From a checkpoint of a small transformer trained on Wikipedia.
Size: 8 layers, width 576, 9 heads of 64 (3 for keys and values), MLP 1152 SwiGLU, vocabulary 8192, 33.6M parameters.
Architecture: RMSNorm before each block, no biases in attention or MLP, untied embeddings.
Training: a variant of SOAP for these matrices, 907M tokens, 3085 steps.
Each number is 128 + 24 x the weight over its row's rms, rounded and kept within 0 to 255. Layers, rows and columns count from 0. Numbers have three digits each. The size before them is the row's rms in percent of the matrix's.

# layer 3 MLP gate, 1152x576, rms 0.0997, rows 878-902, columns 192-383
095:149149121126147135120117169117147075161116102118114113148136113130149108117086106152121136130153157151101108141096102115116150140115173118097109122126143125117072118136056151105139123133139138139104118162148062125169137161138130121100117100128151109153147130100131109079109135145136156139127130142166104100081142140106138116128106143103116135138125150145106113183097099139139097135116098144067086147140139139110142170114154149164151126092136133113094085154115138103116131121175121090140145159150137155139075135105095169132142156134080120141141135157131146147069138114155104107
109:094098104158138115143132109130130128147143140104118141131071094164157151130108089180189132158146130092152150104124154090147141132164145127132091114146111129089115152111154094103113156103135085123144137130108140128130121096134134142099105140124115150133112144087135092117085132152113112130116129096174126113132115118130163079120155157126083143130131125154134099139131125138092090127128164166097147139140134153106134179122151097148123186136086152174101091150136135131122120166117107141098133122127113156082128110146138097140123105086095143086126112121158124171104137140138126135
100:133180137142140138106128097156150125132122100129133083130147153123156145147119177139098142128179084105104110054164188108129150132151132137153136108134109121161139118174124137129135187107121081091115109135160104134107096135104141173155161151102124124137098108133072125151119156094142085105110097131143155122099073112139126097112135113178144165145096135100158131121149088088126149154137165079138137169130106105147119112099134133103117123164135133138129133170122175114095143142125129128123164091133134156173114095138134151178107129144126125147108166125120153096144129150116085135
090:152159162136101176155111167114135121116107160119170110077149126139113115113157144152123152127146158130153147155107143122110149126160150126143128164109134126131137133137107126150134107125150106144136145137110081159135138141111158152133095118095128133158110152129102147092101119160095092119128139167127152122088133124088087117105102115132193146145118146159157134144079120146176132143157145145097179128143160137128148140089090140100093138144103117127129144125143129123145109080127067117081143106155151103166066101127082144136102085148124140131114154125133127085172156112127129162
110:149105135090138139175105077101122179098124124133140145159160172132132099152127160160117111150166116134120111159147126128089171109101105120158124178119165163147169128125094133150133130152109117119130132133158128101154195106116117168153145098123154141124146119101186098090131127146144130146144122149095116133134135086090145094139161073105134127150160100136085169153143144124096186117123101133103126131082169102125106135103129150114111123127074141097118114137136147136129110123170100135108183153154094148100135137131126132118156131175124124159122086206146138105149152080087124138
102:135127130171133066116134129112122105128107160127120155098115118132164155085112140141163086127145122148153130137086111120078102154170138126121122098141147108172148116174121153090155104117149157139150129144177130128156134135092133149128101107152140136150182106140131118132131159073150171143137105138152126097136124104117132103108131139117129147154093152157130144184167184130168157121138090082129143135170128155143162154164133129103101142123069120110086126156168142100100142137130107123121147134113120176113114159128136138133125132083073157125137098106146110160129120131152167186
090:126160136149143133112131178102133161109088202115142115147156133095148110112085096116161146122114128141114123151120161143114147135157114138107120120148146132125130107139137141112122114133100145158127105142136120124106123198107155143108064154156130115128081161129123118133122165132087155153098125159174147141130140144108120125107148148093114141109148123088116129165144101160115106107137147064096133118143123115137158156140107088134139101133077092145135132097138152113140133081109109120111157116134153113127197121131090107141088135096112157114104149159124105152093122123145120118
097:101114142125065095133111142164130161149081132099156098130103141083129125126104108169110110102121127132126149098137101139106152114169134121113123120170127094140121073148180114111133110128099134164143137161142087156144150111122134096147150126135083150126123159119127115142113142130170132112100149136164129162127113184125177128132131111133134115100115150138111106166098139151173097158122150144112120120105083164141158159127088138133166123125138121094147113132130124125148129149142149081095162113137061117131130084107138134161164134174143137113134128145149100108120145154092166125
086:124129095153101143168108117143085128152150132117142145125099134113121144132133122138107116146127096138113151093144160166133061104139107144137092119148123113109122147119122155150110099134122139139141132099077122117103156111124134092181149118186140138111146101141139152182144104117110110102112076146100124157146136129131123160141145119146148134141148114131131182151133110123131117118123117121167156147174112120107132146139115149122157089160160137125120139124124136068100147119105129107122134096078095141109143116125106113141125133108155124098122130125130119153120092148135139134
097:124145161130111119160148148123148146142123154118130111083137151105159112113093160131177113106142133109126119082111134124127138159162155096125116116160165139140201069159086189124094170106107116165113101129137101150084123094137104118121164166112138109122165147095128109120156113117116160113116162134131125141115126133105118137110162145148137114090129129121134148156115107151107160163142145143121139151128153165151155104145108079128106122138132119138132118111182086126140131131121101174106161138107165076143093115115107150081128155164152124102093180130113126126128131101155096128
100:146131092172136117110152108143129094171145063145123138106120107178147128146164131135171125162102122106120148135123154120104091135114147118103154094108096148096152118141163150143144142127161145145173104146160150142138141166187130120149113163155140162124112107101127090121104153147103116092127139149117134144105088095103144129137134137139117138144132093124155165114112156127103121124136159096133094125130178112173108128128126150126122137127141125164107130099103139100083132115160107130123165067134091120130132146172120160133113128145138145105124133138155121130123103126162142133
088:154103133141115101128157138123133114150162164108155161127131178140112116122146108126141149145158138165146101149092122169107118172120131137124146085107135123132130141156154109143107109161144108126091110146123122150133157119132104139146139130146167134121120171114123137136108161140099129131077155085109139156096133123145113159131130124085125134117123117105099107140142102132119154143129101120120108163110111159157135167169166111126101141133122113131149135126097141121145115156148146165169156090168129112121134129136112124093111143153188118123141145114104119074142171152139160098
087:110146140107154065167104132105131143111114143165107128121139095124120093124157131117119179121139122129185087110157104127136123156124140094125088118152076121102145119095086106098102141099100110157109120152132130133110147131117136112159165096120151116133109133175102111089097163128131113120084171130165178130126088132092099108135130146179129120125130077094130120126137149108167154098110142143131130110112122134153113108140125099106115146097160146114153099145097127154149125135108164115115119113090112095120133126139098138137126128163117128056085138157144117069139110152163135159
091:150126115153140132158135097114144104120156087144134132124123138139131105119148141134137118130141159125091093108131148139154139136122088083105137109110082147127080156109181158156138137099108130121109125136113149158177121167098090104105122141149119161113126094116136110133118150107128114137140094141142125094129135129087108089122123142143068117153126142117120171057099117124098133111116135107120119122131124120141149138141105123094090141109158142150116115130067123182115136176131142106130125080123179134122145127161114128115101132160110160089101091104148115135133114120111135094
094:130120159086126114093121102112109153151130079158138097133121088152153128144114091156127165177165117113137076123175146149122160151153121144104125126164125071116129127140120128124088115157095127123125116147133135156130151113096161127144142114143098129156109223146073139155185118174087112119093144146141164139114143140126109146109132125166125097162096143087144133125097166101164121152149117094138103131075143104135141133117095124118129137111097138100121093101086142098130151122095129101168118150132122137140131101141123097135114100193131125142166110109110104097120159122146087129
092:136128106110105119110079080140165125121118155129108134129157095145193138097122114134089113125160091129113110127136085142080123098160113118125136130123127115131158134116140136110136123130085117152123125150087092147107089162124096112064197099162166108116163104167148100135138133124136138141109122130125101155107151163082101077092121105158147106141077155117085083130108157147116149166150132125137141115131124116120143140156158144127134124138119156141124131122110109146117138113099137156122160127096171110138133100154130133142107128162111123112069048108176133083135121122078141129
085:130180151150162145104129147079116110140094121149115129134144109111136120098103145133121148126165131145111087094154107121091143117132155122156104132144185142122145128116181146137094171176125126157145115106125093134106127164120102139106167173120098088126060157104147152099169101131143140137105102091135106115110119102111129159099106133084140123159127165147162110139114101121135118128156137155146141153173193097159135138109114128129081136085131153132177136091127101127098126141127125142125143193140077071158126149108116128173157122159075144132154140159167139144123114117118112118
090:160130175086162151149158085117133132125135105131120136107178142098132109138143090110089134157117122126133127096172118145146146141129121101116128139081122124105132152120165116146103164116103121166109078121123147122118115137152063110124112113144120128156188127152137184104097126082083178131125150093079121090079176157110130169133116127114159127153138103190104165159128121089137115143110112133094082161101164122159171164110068178108116124132095118117185113142079119149112143084136137107141111118130101109121118116149120140090116127113151113106134104173124080147130105112106117106
093:144121092103110105120157103165168127175173110127136150138116147138152107131151112117125116150135168121143119120118100146139141123129130146109101132164167123103116124121141129097140092088174210112140109156150153076119176130105100113063124128097141108102141154143120139127133099137119097167131140116116109112136097130134132114155117131133127133109159140153155137127142164108138104158104105176116158098139138142113105135113180089109134114154108141161102128143129119151116133146164132104107129081109161153112125114166147093132100153136097111182110077117094136115111172119133168123
091:120125141114163133167138136152157155109138175115163080143133115146115118149135112127114146130112133159121160125119150127160119154129172136109120141085099150117117131097086155140125139143141153102164155144152104117100144156130172091119121155153178136079121160151134158115159088162149145136133074131148152095155175109096123143133090105110160120117129147104107172127099119192125111070141133124117082135132084121137120140131109113167084131142131120074092147117124117124124165102135166107122137084142105130073123112122130108145129091158084126098090108159100092154133121157146087111
096:150101159138109161088118112097151085139106151136118158119150094129085131105131090135138129085103109126101071107130156099122097142124123130160149142125132136149142086155107105132154103142160145133146164136126117097154127135130130149143123080140114114140149117116105148105125087156091148149143128110157140113030161188167133145142107160131114158155105151121113140115084102103134137121129118143113103105131105140113099137107140123119103094103108118109135116105157161129088096141085139114100122121130099118099154104121114113148137173071144129161120138129116137123130122158113167160
099:157112167165127156113138118113123121152137192104105143123128138098102157141141119175143112158135117116106136150115131155136104151144106119133129101141093134131095114103134131096161080147138131128128110149133151138120125130135158182081120147090102093133056148132152104133115147124118110116146163107109140154158112145131161135120101154113123175119125124109070141127163110150116139149152127164131153110167109142120097147135140166115146137132166179134111112136131139138118115137107123091158098075126116125158146111121127114124159095111116147168110138121171158107114131121103107113
106:148154149117158161125080087121143124144134122134150134114110137131178120126134081131090154142116109124123175134133130117143154119112115143154149101112182104125121114120175107113143173153159103138121082101113124159145144119123106123136130110122129122128148109118106194138080126129124130104157111112115129141108099102151140219136170149114098141113122124108158124151127134123150086118144126149153167100195133105130111144119162113156130145107118127134135110140111112103093099112140134132162139137157103107129100153114134175064140157072121137089125088140184042138150093152114147148
109:123119149130105107127122116136143127114116141150151103143096125126113183160142161147141140102131129077102117140109148137123170198090131109146162155132092148140118158142158102109121108142143129117152083152117130144132094135120183119136170135121140099162132110131165120123115151138123117084170085133081139116115124149096131092089102118131144147083131200167113145165105094107158138150115128151174101110148126107142145159134129130142151105124099114163147116147152141141087113133108086099117134169181123153152100086139141131157111138090099133144167123140079162139110122146151094092
095:105150117149117150118148145077174162164089159141127144100114104110112134134146133136117142143161136140103121132156081135146173121135138121134116140128136139166105115158133126125137127157105101148110117133125162132074159152170132145098150103114106141137125148097174146165142107148123140128139132153136121129128121122110129120142076136131130132120103191117146141089129162105135175114164172063136158102093097148140135119121139096114120161139134166133149125152103125126102142169148121143128116114144125139126084145135107163198113139165109135154176144152159112142115126130120108127
# layer 3 MLP up, 1152x576, rms 0.104, rows 878-901, columns 192-383
102:119130127128122161134092113102084094151111120170149102135113126146108090188146108095136138122096140119086118120081090137195132157137198107150099100151098118138118100125122140138119095132148119089103134131129090100153135130101149137130140119127144157152117132101145108130120139157147125159112155205146105099134123140096124137119147117140115157134129118111097117165152187158133126152153148119121115152108106162143130153145175152172120114074139132131145151114122119131143102129166123099141094093132171146104137149111160174114187136169135116079131120166122163137131132118104113072
099:106144171127146136125130096119135081152112163120107100162082101101124128146124120120116095095138132146128114144104128142130123070155103098131162174149090137145169130116153120068120196108137102136182100099118137117125102133122131132105149121117107146117114142142145126095112103139126121132112093170151128142128109135167116170102118152109111125137104139161111145132138099109123132120128101119137147129128146114124093157134098147131133141067106092121141125141171150110119110134125118147103149104149106051157097159145114108122126114124134102140130133115136101126143184112167062147
096:142099184120123111118156119178101122130129113122172132126082168140107123122160153093152107152123161140151155205169129103152119149080093119104118141112158149123097114084133114093092139140132134135123145108084144087078152136146144141117138174102132167115123143120155172096150174156105168127132157143126128091157130169125149103145110126125150116140131142107108125143149111111115138135101146167155151105106113114146108109142167114135126103123162133116142123137155130117117161141072130157112146142109138115133134156131140099104126136106143120117129088132124139090120126101110128076
087:127145131097168120124118135151086114144087109128121131121105073131085138123127126099144076157131115166160176088118139094144106141120120135136141094124131125102125142122124109153115101122117095120123119139141148099115076136153130144137093167099108139172092164118117113148132117084111142143091158128113118137114119164148149142096133104153160080109114083113106104107133086127104137129131122144142114163114109136137127148122093129124164131118145130121099167137102158124129155156113156118156139117123154123136145174191099137136136108116090168098127136111166105130126136163087133072
114:130093133142133131116133086118106165128146134087167169100137100156087124136093108154125122145077118124179094112128161113093177120122147125128087130125154165132091166154084132154110104148084142096108138161134144114126101119094144145139079158137130037161156174164114132145124138110087143133131129132142166103090142137135128121149153136093111164104115121077135129134104082178157121084135123135138131136150122106123124181116111132137172112160097080117129105128123093082101095143141156131173132141128161089109156150114128132117126104110142117101105142124132100103121134130134126135
101:121130150098122145110138155120148155150107123106151143138129158161162126073130114148180148154093116127126141139102155105152175160105105137118171139133138138130107120126110151096113132140109101148158126107122103092176138109141149105157087130128139154138138166133091157102138098103134149150119174171140171134141131102107152153131056156123095159130159103158169129130148103132106109153138118094160099110148133168114135144171090132094138079148131157128136123163137160111147133151103104121134095126101156146093116127096128144126133138109128117133149109094133127136107130151141149120
107:119129126174185144174132134139181114085109134130142075171123183116115125151141120155104139140087126144084103106119095112150146161128133108109137109115110141132146051141140147069123129091101169135102135153127084130067136190133140132144098117122121136154131114120126146149117130188138102174103095144156134098168137135107110136131084138137142138089133129116139152119100146160128127133141122171166165079109136107095105153138118148175119122092125114138119119119093147120129115065149125114098133095140145132111167138079110163181096135118122133111126116139131127162122117147121133156
093:098116135136148158077116113129109120103133129185117088098057125140150128151189126100158141151163156138114147032130116126132124149167093117100148111118111148129133110130149134143126121152127120118107122150114082126098113094130147123158151125151119117140149147124150125145160139119124113095123085119134129136084123105128111150100167127117147110122164107107110129143098133127129095108134123133143094129123122113133108151151162101132131094177132106134131117148115130127085152148112130166120159146127142104128108142151109092191132164133116160095109085144112129127149166174109141142
086:143140111138133086129148136131102126116110128145148096138135170130141158135113141124142155126094151129086154122150160117130122094146173088163104141130084055113117151130127134146121128136150100106135165080115106100135080138116103110123143114107127143119174121162140152183127144078128124128134144148118118148135094161123123139161149143148142122148118164124103145111144129172168114139125127140173133148132094145149134169136145148121176107150126120132108143146100122124121141142120171102168115122086092102108126104161141129117122105115142115116127114150131149150141127141105159136
100:097149116172140151125080161205164103107075135146121113135101145083124136146127117134127155135077130128167145132156099115173143153115146159140106133155128098094132132106134103137099140138107140118120133097130144059127126148134126061164114100130119086132118134114107114112146171113089106098149090131178123138139152119122135153159104114123105118121155115123111109118082105125074152139155132101153151111129147099123087164129142146136119127097147131154166171122114118115133143154135133136078187186137153107128131131127120146119122135130132156139093103119135159129120096171143153114
101:145134123122142122118141140140160119150092118115117096112116136137129117158150108188142109147105126113145149118189146106140112141088099132104119122144184112109125111072115161124147133145090188107124124122100116141153125130182113111120175150078150092147136121134126118094157128133151141132159124162143122074153131159131118082159082125153126124184123113097138131138124115117133119151105145143155151115152179132118137172085123185159101131135080129116109077111124095120126121113133125098086102111133130162151137144140127123168151150132117154152148122150174149097136132083130158133
084:109111092070124133098098161112120146146148124139121115115144104113140128130149112117124130123111134150144116145134189151098138098104127139116110177099162080154097095138100130115096173128107129085111129102119137140154131109150126132127117155083116146131086110159129098117133116174128117151161097152183130115174129172103156128112132135161113129125093119128125128174147142103110146121108177140166161084143145114087085101072106138139146112069173129123115152114141136173141151122113151141116151152101122167138111140155147108163175062121134120109147145119134132152121101158131133119
099:087132133079114111155065170079125139167162145103112118112120068132128126101081143149124099122115132120077124126082126105121103106113133138149107163150094128094183128122173104130118140182126100127117065128112111087139175092078107151087120125151130141159118140135156135150171141136119112156106122152075147117164127099112156196150117141128129126114072150134121131135118132131127129122151137107122089122128152118151103144135121134120081174123143129132159088137077125108158118126122175165143064147142101110135090131161116145115145121130104062143096150119165172135142129135118120112
098:156103113144120121156103121158130144121144125157107102145118129097174149101101134135154108114099085145132139155145120170112127123162133140129143125130120127139129092108089132145166136103131193155158141126153088123107073110098099149129137153148113114138113130130107107125138162113095127135123121107133148145154134146140132071089149134130134158081125138138132111123131130118151131108124106137120120148113166147123109110146120116148136104127138128121120096127151139076164140104130122152160154180150123114155106120123116112130191117201199125151105069155152157140140121103112142128
087:141129130175125119121101146157116093111128097076108120115130117119113185144181136123129161089142155180082128118109120146117142121163149095156104143099156166161092146125126081139161140104158129139125136120130148155136166144178119149139135151131143128100138081145156084058091144120157111114140161098141133122101119133168132112110113109105123148128136118183133113141117059131096122114086104182104126097138152153108080124120120127105101157105174161133124131151141118107164131138161123128097130131146119124127103126170092135137178158100111118118108138137130145152151128104134161117
089:119149144098138131131088088130166126083133140142099143131117122152158103057121133118144135116172061184088113127122107166081118115168122116099113119103126150148146138116156158132166137138159132153168124127145061115096124159126120126105131096108144163129148142129161125122153114120126103115117105179147098144129141102115111070136124146151102107120123121142120113113126148175109129132124107139146136119101107099129116152166144165101105145105085137118101112121062120121117173142144132143159183114102107129147148099166142167136161141151129078147121050073149120148128162130120098106
087:143111127132094150146155072190160149107131135115142143133053153132142139132139115138116101147126123095123134146154145122181102120119114120110139122090125122165095165125091086127145144079126100101126152169121145137156102109150128131143127104094085205134137090122117148129088111135117126116153165144128151123121133145131142126128136138141121117151120122089105157167171159129087139144111111114073123122125123131112148125134151119133155131126108132131106140147161117114101133119169123114108135105095122172104136118126126131105103150098159109137132141135061121114104152123137124170
091:136150133100135096149145125141168140119138155122144088148112110085121105147159110060140120140127148119110113107126112142110098148114145147143115081102107133146149130122171122067138163129142157130119099111114179123104110093129111106130143113120172117124121127109135111121143119126124149088163160110159147125128135154163147148111149117112146125118145082151173144143142131145141142119117112120127182123174145074110128133180123127128112138126136108133123132122084143146100108121147158106112132110169132114149143132127162119176110088128139116152165116090104106090155089140095137113
097:130146097100137129140155107123128134162217081085111154152147136127148132099074114120132111131103155108122153141145103115119157107124124128128106054175122106091117104066126148099122115130094176135102146128138163141084179121112093101145074133108130104143137177146146109124150103142095117132118141093112097132123121153127135137136098109161132164043130106123147163117151172099149138125130129183142139110131109131121125128146170093097126110149131110140113101126135135102097145133103095113108141066063135110118147106141148083122102141132155137152125125153058144152102143149137159136
088:105148109113146151153126159136160135078140166122133078130137133136180107122130149099166152146119152133145143124118137107144150148170142106132119112114102145125138079118118143126159090147111154115137155128164130152146144122146162087140106144130119086151132119136190145146169099103138108138144140137085139130115186122111142123119135120187175103146187119132118169131112120173124114085132098118098127117100124128155124127117089139130105119093103130122105100146123099124171167089118123135092163124118111119082180108126141138170133148150087126142063103144164086155103123132137130080
093:125191138104135072125120139142127137127140102149111161144164131144169121136102120112112153171139157158122128167097125129118148139115117100166134092160152132152122117154123136094135096155095127110176149091106111138127146107122122113171138068116134115126110113129161128063134123102162145156115138122181127123149122116125171137115100082138150130121133111134131152089127155130117139142158112104140110107154122155147091140118129119144113144135112134090114085153142145119096168114111127104140174137151122173102142123173108126121156114092091114144127110098168115162132126127141140168
100:113149154155142109150123099157149144112121132107110145163149137135117140129151097125124128090132151134125145114138108126168124164157118170107101109189110111158128135122130120151160117174154129115112175140129145141116128144114155105182120071093154096188138167117114124125164112184137114111120109091098107125121163127147095136099090145070118110093120153117125134136112143097176160138131106153135133147141108179141176143139111128120174108152142088106145117167096136120106150111126144151152134064093146155135152092091108142151129136132091139105165111104128142124144117157137123168
121:131129088109154097161115137126125123108157153097146103157116089127088155132098119116152095126083156177128120106115120134133102104159114148097121146156137151102123156136115118117125176081169172143152118140126123136117094175106092144115122103097123139116155159162119113163134114070162129109154136114103136135115156137112091075130080127126176151142132139100119112114122114167094152074111177066128106152110089126094158145075107144100141174130121126126163088118143151122143094150156143103164143118125149102110118141118170121148171082131093144161124182128134130164105114152167158111
107:138139123134107160196134154104109114134115093127125115143118099123133134134150113136139154118135132130111117135146143075059110152098107129151109073166146144147119172115136139098151150133110125100113125172128151144111140079135077119139148123113146115149110164116126124175112116112129120148147139115092141138118077095109141132123112121113134139083176152133176145132127143127114114120085136123114118149083128131135064124127116130117112101103113096163144129119123113123112157111123135125089119111138152100161128181111121109120146125128117147144135110179116168153097099111132151155
# layer 3 MLP down (transposed), 1152x576, rms 0.0976, rows 878-901, columns 192-383
105:103119128161143175156156107130131074098100142123152141121132102180138110149163116137117134133098116116104157104109127135140134168133136161144155119149101110157112135058117137122119120127130114139131119104100153128112147145102128135155145134068114144122116096123142128102114141154082112146155140156109085155115140105156167081134165145101145114129154101122127082111142168132160154123111149145105123097135138128117119154131156124112101131110138138140135142121148126134135149154136123128104117105106165108110128110143151117131164150121157092110121145110092158122153154111106062133
101:138124120132193109119160171130153112169166098115129140124110119138119154121174140161166136134144127121125161131101140135137117108121113177141132125184135123145137148100146165154116161155160106147098114117119169202099168118083137125159117130058155157136131123117118133105091121124134102108101131141147142114170149152151155076144117121122123144170113119108117092124134130137069147104091139110117141136182098155122116135133101149166148134133090157145125115145147078144139138131106157120136127138151115185110112105125133138154128107135124122115176125105144118143130146135126130097
100:069115070132150117145098120121157175110141145114133095122077121087149125114121091131123153120117130125129135130169124088145151122153131115094114106163132152123127116128103144098118128150112144123095139159129137146142157114100110089128135112152134096147118173106124133111148133141144133123108114140145153132189109131171109162128133108148110161094123129101166145128121119131132116110142156126126156120148135125119114102107126119146130094142170118128113106131104135120162129152171157134125131106132126144148137116146128107144116127121117139137120200122122111138138173144132092088
097:139105107142130098082127115139157132077152165122164097154096137141149122118144101099093131135100158132109106129163118118090154135126137153138104111111140151126121109121154173126144115167151171081100123157126141144141133125117096118115097106181127108080111164124130126107117140123151108135129114124161138127162097100116118129122136190114120124118156136084150114124126167137084134108107151126133165138145139080091139129148153085178095164129154147146092097148151129110137108122096097131131159167108134130124189102119128093105114187122146108091100144116152110143108132127146184118
100:104150170117137115130142138134115159108103136120111105163151126097123174096106088149126127140129134118116098149119128136105082124149119169093132097147118139151132085107148132141113134099141107122152094117118147161143138127090129091141158144113160093145139100066120135139134095132152100164142124166156106105152157123064104114103097152153088151114128166148118123141112172134086121133143100122102166083119135138081099173143139131116091095106140113129132156161184122111152163167121107144106116126104141107097115117085141136124105156107089138174147174107087173112176145133160115124
104:147136161145133128114114159128116103119107114130117149090130173182141099122127144141138103142135080163110109122093082102091143135091121123103120122131132105133126084148142084107128078179142146125138153130129145165136119096120117160137133099140103114115167113162159121163123144097125169112157100112112111122132129113102095201099098142117106118121146171140103103131152124099128123113127116123113115115112113158120125141145118134056149177120090119132129113134099117155099124076138101117179128150148131163107125141120143146071107097165120123146107089115156106140136117097125143139
089:140064120111102117113131109103083148157137085121128177145127158134133121115141151106182131117155124117145122154134113108090115109140125104137147121164141111143125159122163107141087149103136107145131099117085139149147127128110162141112153145127134138136084166111157117106121153096138128108145149143095122142111156141117157073119167137086083118152146152114091088120120147110138127124111114149121126119114121108156167138128148064127115133131124159134122147114130114123150090107109110112120130145165089127133118118163188085107189110126139145108136125159126129099125130107103097116
096:162125137128161075126159146057061113152099069118150132141147154110112183152092138136128150123142125112157106121160149122112139130109077067117121131121115127140147137091139086088186148174148147114143157146145135141076124114167118100172090110134136130101150068148149114106120119084132129112100115120153120101104139189173160096116171104183131130122144116099136141116132147061139116144145153112149104131098155148103138104109120101117158140106157143104110116111092134101125077163146100159150116129108159104117131147132139145126166128125131131120105095158163114117137117107142095153
099:101129130108088113136149122116107075140135132118120130136124111163056131117190134141153093103123128143145121113127136138117155122101116179115132088145142126137114138113094132100150140146131145126154113132123106117136124082134147178163135113120125157156131152108147125134089161145128108127148120139113128118100134126110161112111109114109058105169143097125094148136088072143136112152086088131139106142130116125118130132111150174146133122154134099123139129183112115124104120102139141094119115107169095114118091141093115100113159124099111128153140140108149123151139133131101120138
106:106117127112119112126109152180150137088171151124113165125100126123091113135128120148108090109078123088093107132122118115177118101138152127139154138134105119136062141148111154116139098114123135142142109145115119119121163143155096105108129140118138143144120146164136187133144140158178100141107104151136123123138149100131098135158108071152085087081106133123085111096136138118086116108093161168154091119143147117128087138125163147123138115155130118158139149154100115177122127102137132079127120176097116146141148141168075089095146143111091156128111120157140171122179155161130104132
099:085135114111114141105101115126113106159135118153164135102131138131132125108134159122089122105105140123094114114110141144110137078119151124117122132101143168149097198125149143167099049119144117137113141108144076133135146161161127118094094126151141143093123137137139159128115131154121088145095141138125099121132131145118112139120184131128113122126122060120100111118118123128113141143118164133122123112099125116161121106137199161116144137110158079108086135094154105152140161148135105093159136123116159111134141128140087224136086124099121119134108114097104155141114138153144108135
106:099160085129130155154103126137118125131135091135141078131110153132117158146142130140116108170137146097148163124153132158141130089134126137126131143158110119161146098119097139131088188076141135110100138142134121120120120126128142131166154146086128116148149140132130120155133112130171154150160122146122133152121125122126124087150124150126181119147123154104074116124139168133139147106117132098152174087125121067090123147088129102156140157130150119114095114132113129173136121151119142118091135115102148151113126110113155139118150134122111145152140135149158146157141105158126114136
092:156090128144146070115122111185128105073143100128116155106108153070130097118142118117107131124128132113148135163159133154112131131152178123119108129100130159133124120155118177097116102068095146161128121147117165151142112146155127095132167140119162078127131125131101139117139144128149103144102143152185092128097121144106113102098158096124121116140116094159136134101144125122118097131128140126138115130119105148129161141116099162120161122194108117095110110103144151153102137178104078113125138094095117139151141119153114143104116154160125174167135155181122136133102140115104157159
095:142112103109111141131094104129105129113136128145154158096139110157120133150122155129126121137138171148111133074099150090123126149105168080105135134160162127107152153114169119152131080136128083153141152156127159146132130139167133116121106094151153122175092087096134146128143113114129133111107125169148150141146140148102152113175095111136104089167147145123140169126111177136090116177097148122123125132107135131131155165120122132097086143147111122163127139119069120191119110109140122113136088123111109135123118129128140104107109127091093106119114127120140120092139123138126092114
096:104085135119122114094085115075141147144106123133116103105135135149157137128121115129121116102095099123160091131112126111128148132137125159105131143097129107146152145142118106146102146183136140135156080131148144124155133123185149085170144094117108137127119136136114120134110138117125122102118119140185131122127110144116080148154142113156149140130137113146129164122148146159124098142106144087123185120112173112152106128094133103179189107140100110109130123141089131101108157121141110105148167114135110137126059133097118135136109146111154145119124076102128112137116141155160119149
091:134094111121097106123134185144098149090123092129118129114114137144078136156124125126104094154092166097081145133135154083139124153115122163137130123150093103144137095153156115150109145162103137148094117128140121186144141131099139102140146130128087129147098106098122140129163151126146179136116149090140148088135134119090155156140138073077114180109129139090139114106162131145063094113139100120166092131122136123125104112088161116134098126157150102124096133143132098122136104157099128153115113151094119135129144135155116097121116160114150119147103139130117127120068115123126132163
101:116130109183174118130121141148129120136124124155124126097151107125135152133138140138111146109101144128135111125132133118103112156141113074135155136109111134153131132092123106159099122125117133113124130112145129098106117151125115116103158191183120127153080139115142178123100122162126125121115114133129122117111127140130114134125127170093143106152116124163139159100134138180146101090133085120118094139167162089162144129096108107150122105148120122118174165079100102148100147140168133147165116112130113114146141181111097155133169073067085163115113099152130133116129171141104121171
099:130119145122171095137148128149100067144113111109102146161136142110117138136110154120151168144145102112131121125144115105155122136129130156110160133159103124129134123113135151106113110137156116123151100117176153138142111107158157114106113131122094107051120165153115095096146160121093166105126131110142148147105169144118099146154093149093145145148138136146142113106187142135134160142151134099171128090101178161144140133124105106173133136092110132093149141109126130112116133102122129115122071115124171134084130116116117123106159160135132081111117169154154133101127082108134136085
098:097122141149147092102145152132073115141121106092131115132130155100112108096099118100141125134054148114096128110132128155111125161108144113120069086156128101068095098174136130161123117098112144108129139118133125122135146119115118157126099117139099138139090109139118150128092126106146120132128153123120149130102080139135122141146148177097156127144160125100093148098160129122133101114116057132124116166138131118109110102139138167101099149112132110125113150148125077148141170124115096139095132079078149134122098101120081082151139140123090131142099101132154143047120121118158118138
092:170156101096170105114086161118118098155129078108159172118120124151082135084150159141129136146160116170141121123128120139129123110101132121153119133165153121137096205168141096157142154160106155139126090106102145105141150105137097123105155133123121115140122064121122117099092158108120118141121159106132086166118145164125116103106136118087092108129125146158119130104123147087135147148133110162107134136124118148108140122120171125095174112098131118139153120102174154154105097128152128130145098146102165127110149144122165137131166160104138093157133138128139141062100172165104118120
104:138117157154187124097122109078149179092129128130144131132134133107175142198145194167104158090104127137144121137080135136091115112165136130156104182108124141131148140135150106122134094121085100170152114150076130137141128154142162108128121115130167123112148121130127112142104145089101132130094127150102128133119150144156112103133121145106081126121125142089124093098125094119097115130119131134143104115141135101104117139160075119147126092123087133089094127130118159134141165087117139115129164156108114104126114142111139122140125121165109135141124160137156102130134105110104140106
100:116145122158058091146109143131111138089151158108131129135072147098128141116096148127115143114125113182138163121128131109132097126122168090100101149104110154116150155128095168117087090101084152127136076114156121121093066115107110124146136116164135148132151155133128100142095107094118136153104153121083124090158111144111063161119124091087134128154141149127159077102123181125155154122138129166131144106114128107134136136070117120151122164114102169132146122090155147133123122138152125139097136163168117165099173151132123175100084114107117115175141157174092129168075126118158147106
106:116110073099109124148092163156167110149183139142135143147096097152125130135063109176094136147159132106141086122170114143129119136131095123163163151161158138113129132123136078116142176127106127091133121102118159120157099158098107148160103117106103131147090141151121113114151124120108104151146185136122118113108158160141136122168127139116148152129142147114126094115111139138119142072124127084189128161123100133117133102096078157155127152134102102159120138136102117099112144165122102094141110184135128116089136120104142144151119133122066071105113122132105116124121119110177178094
101:144133127122146150136128116139133113107122081081127156141144127126165108111186165141109108090126116135148124125114165115171112119155143142143138123116130134122123073083142135171121125140151125104149121094101131121148125163121120095156144152158125114120131116109114113127172132138163170105130117112129092135136094156139137169138150115140128121132131161121094095113118106112153140131132134158120098158126159138122174102094132149121121110118131109142119120115155137127135128196162119140145102065079123139158087124131116134126117122143128087117136114100107081129136160119090132172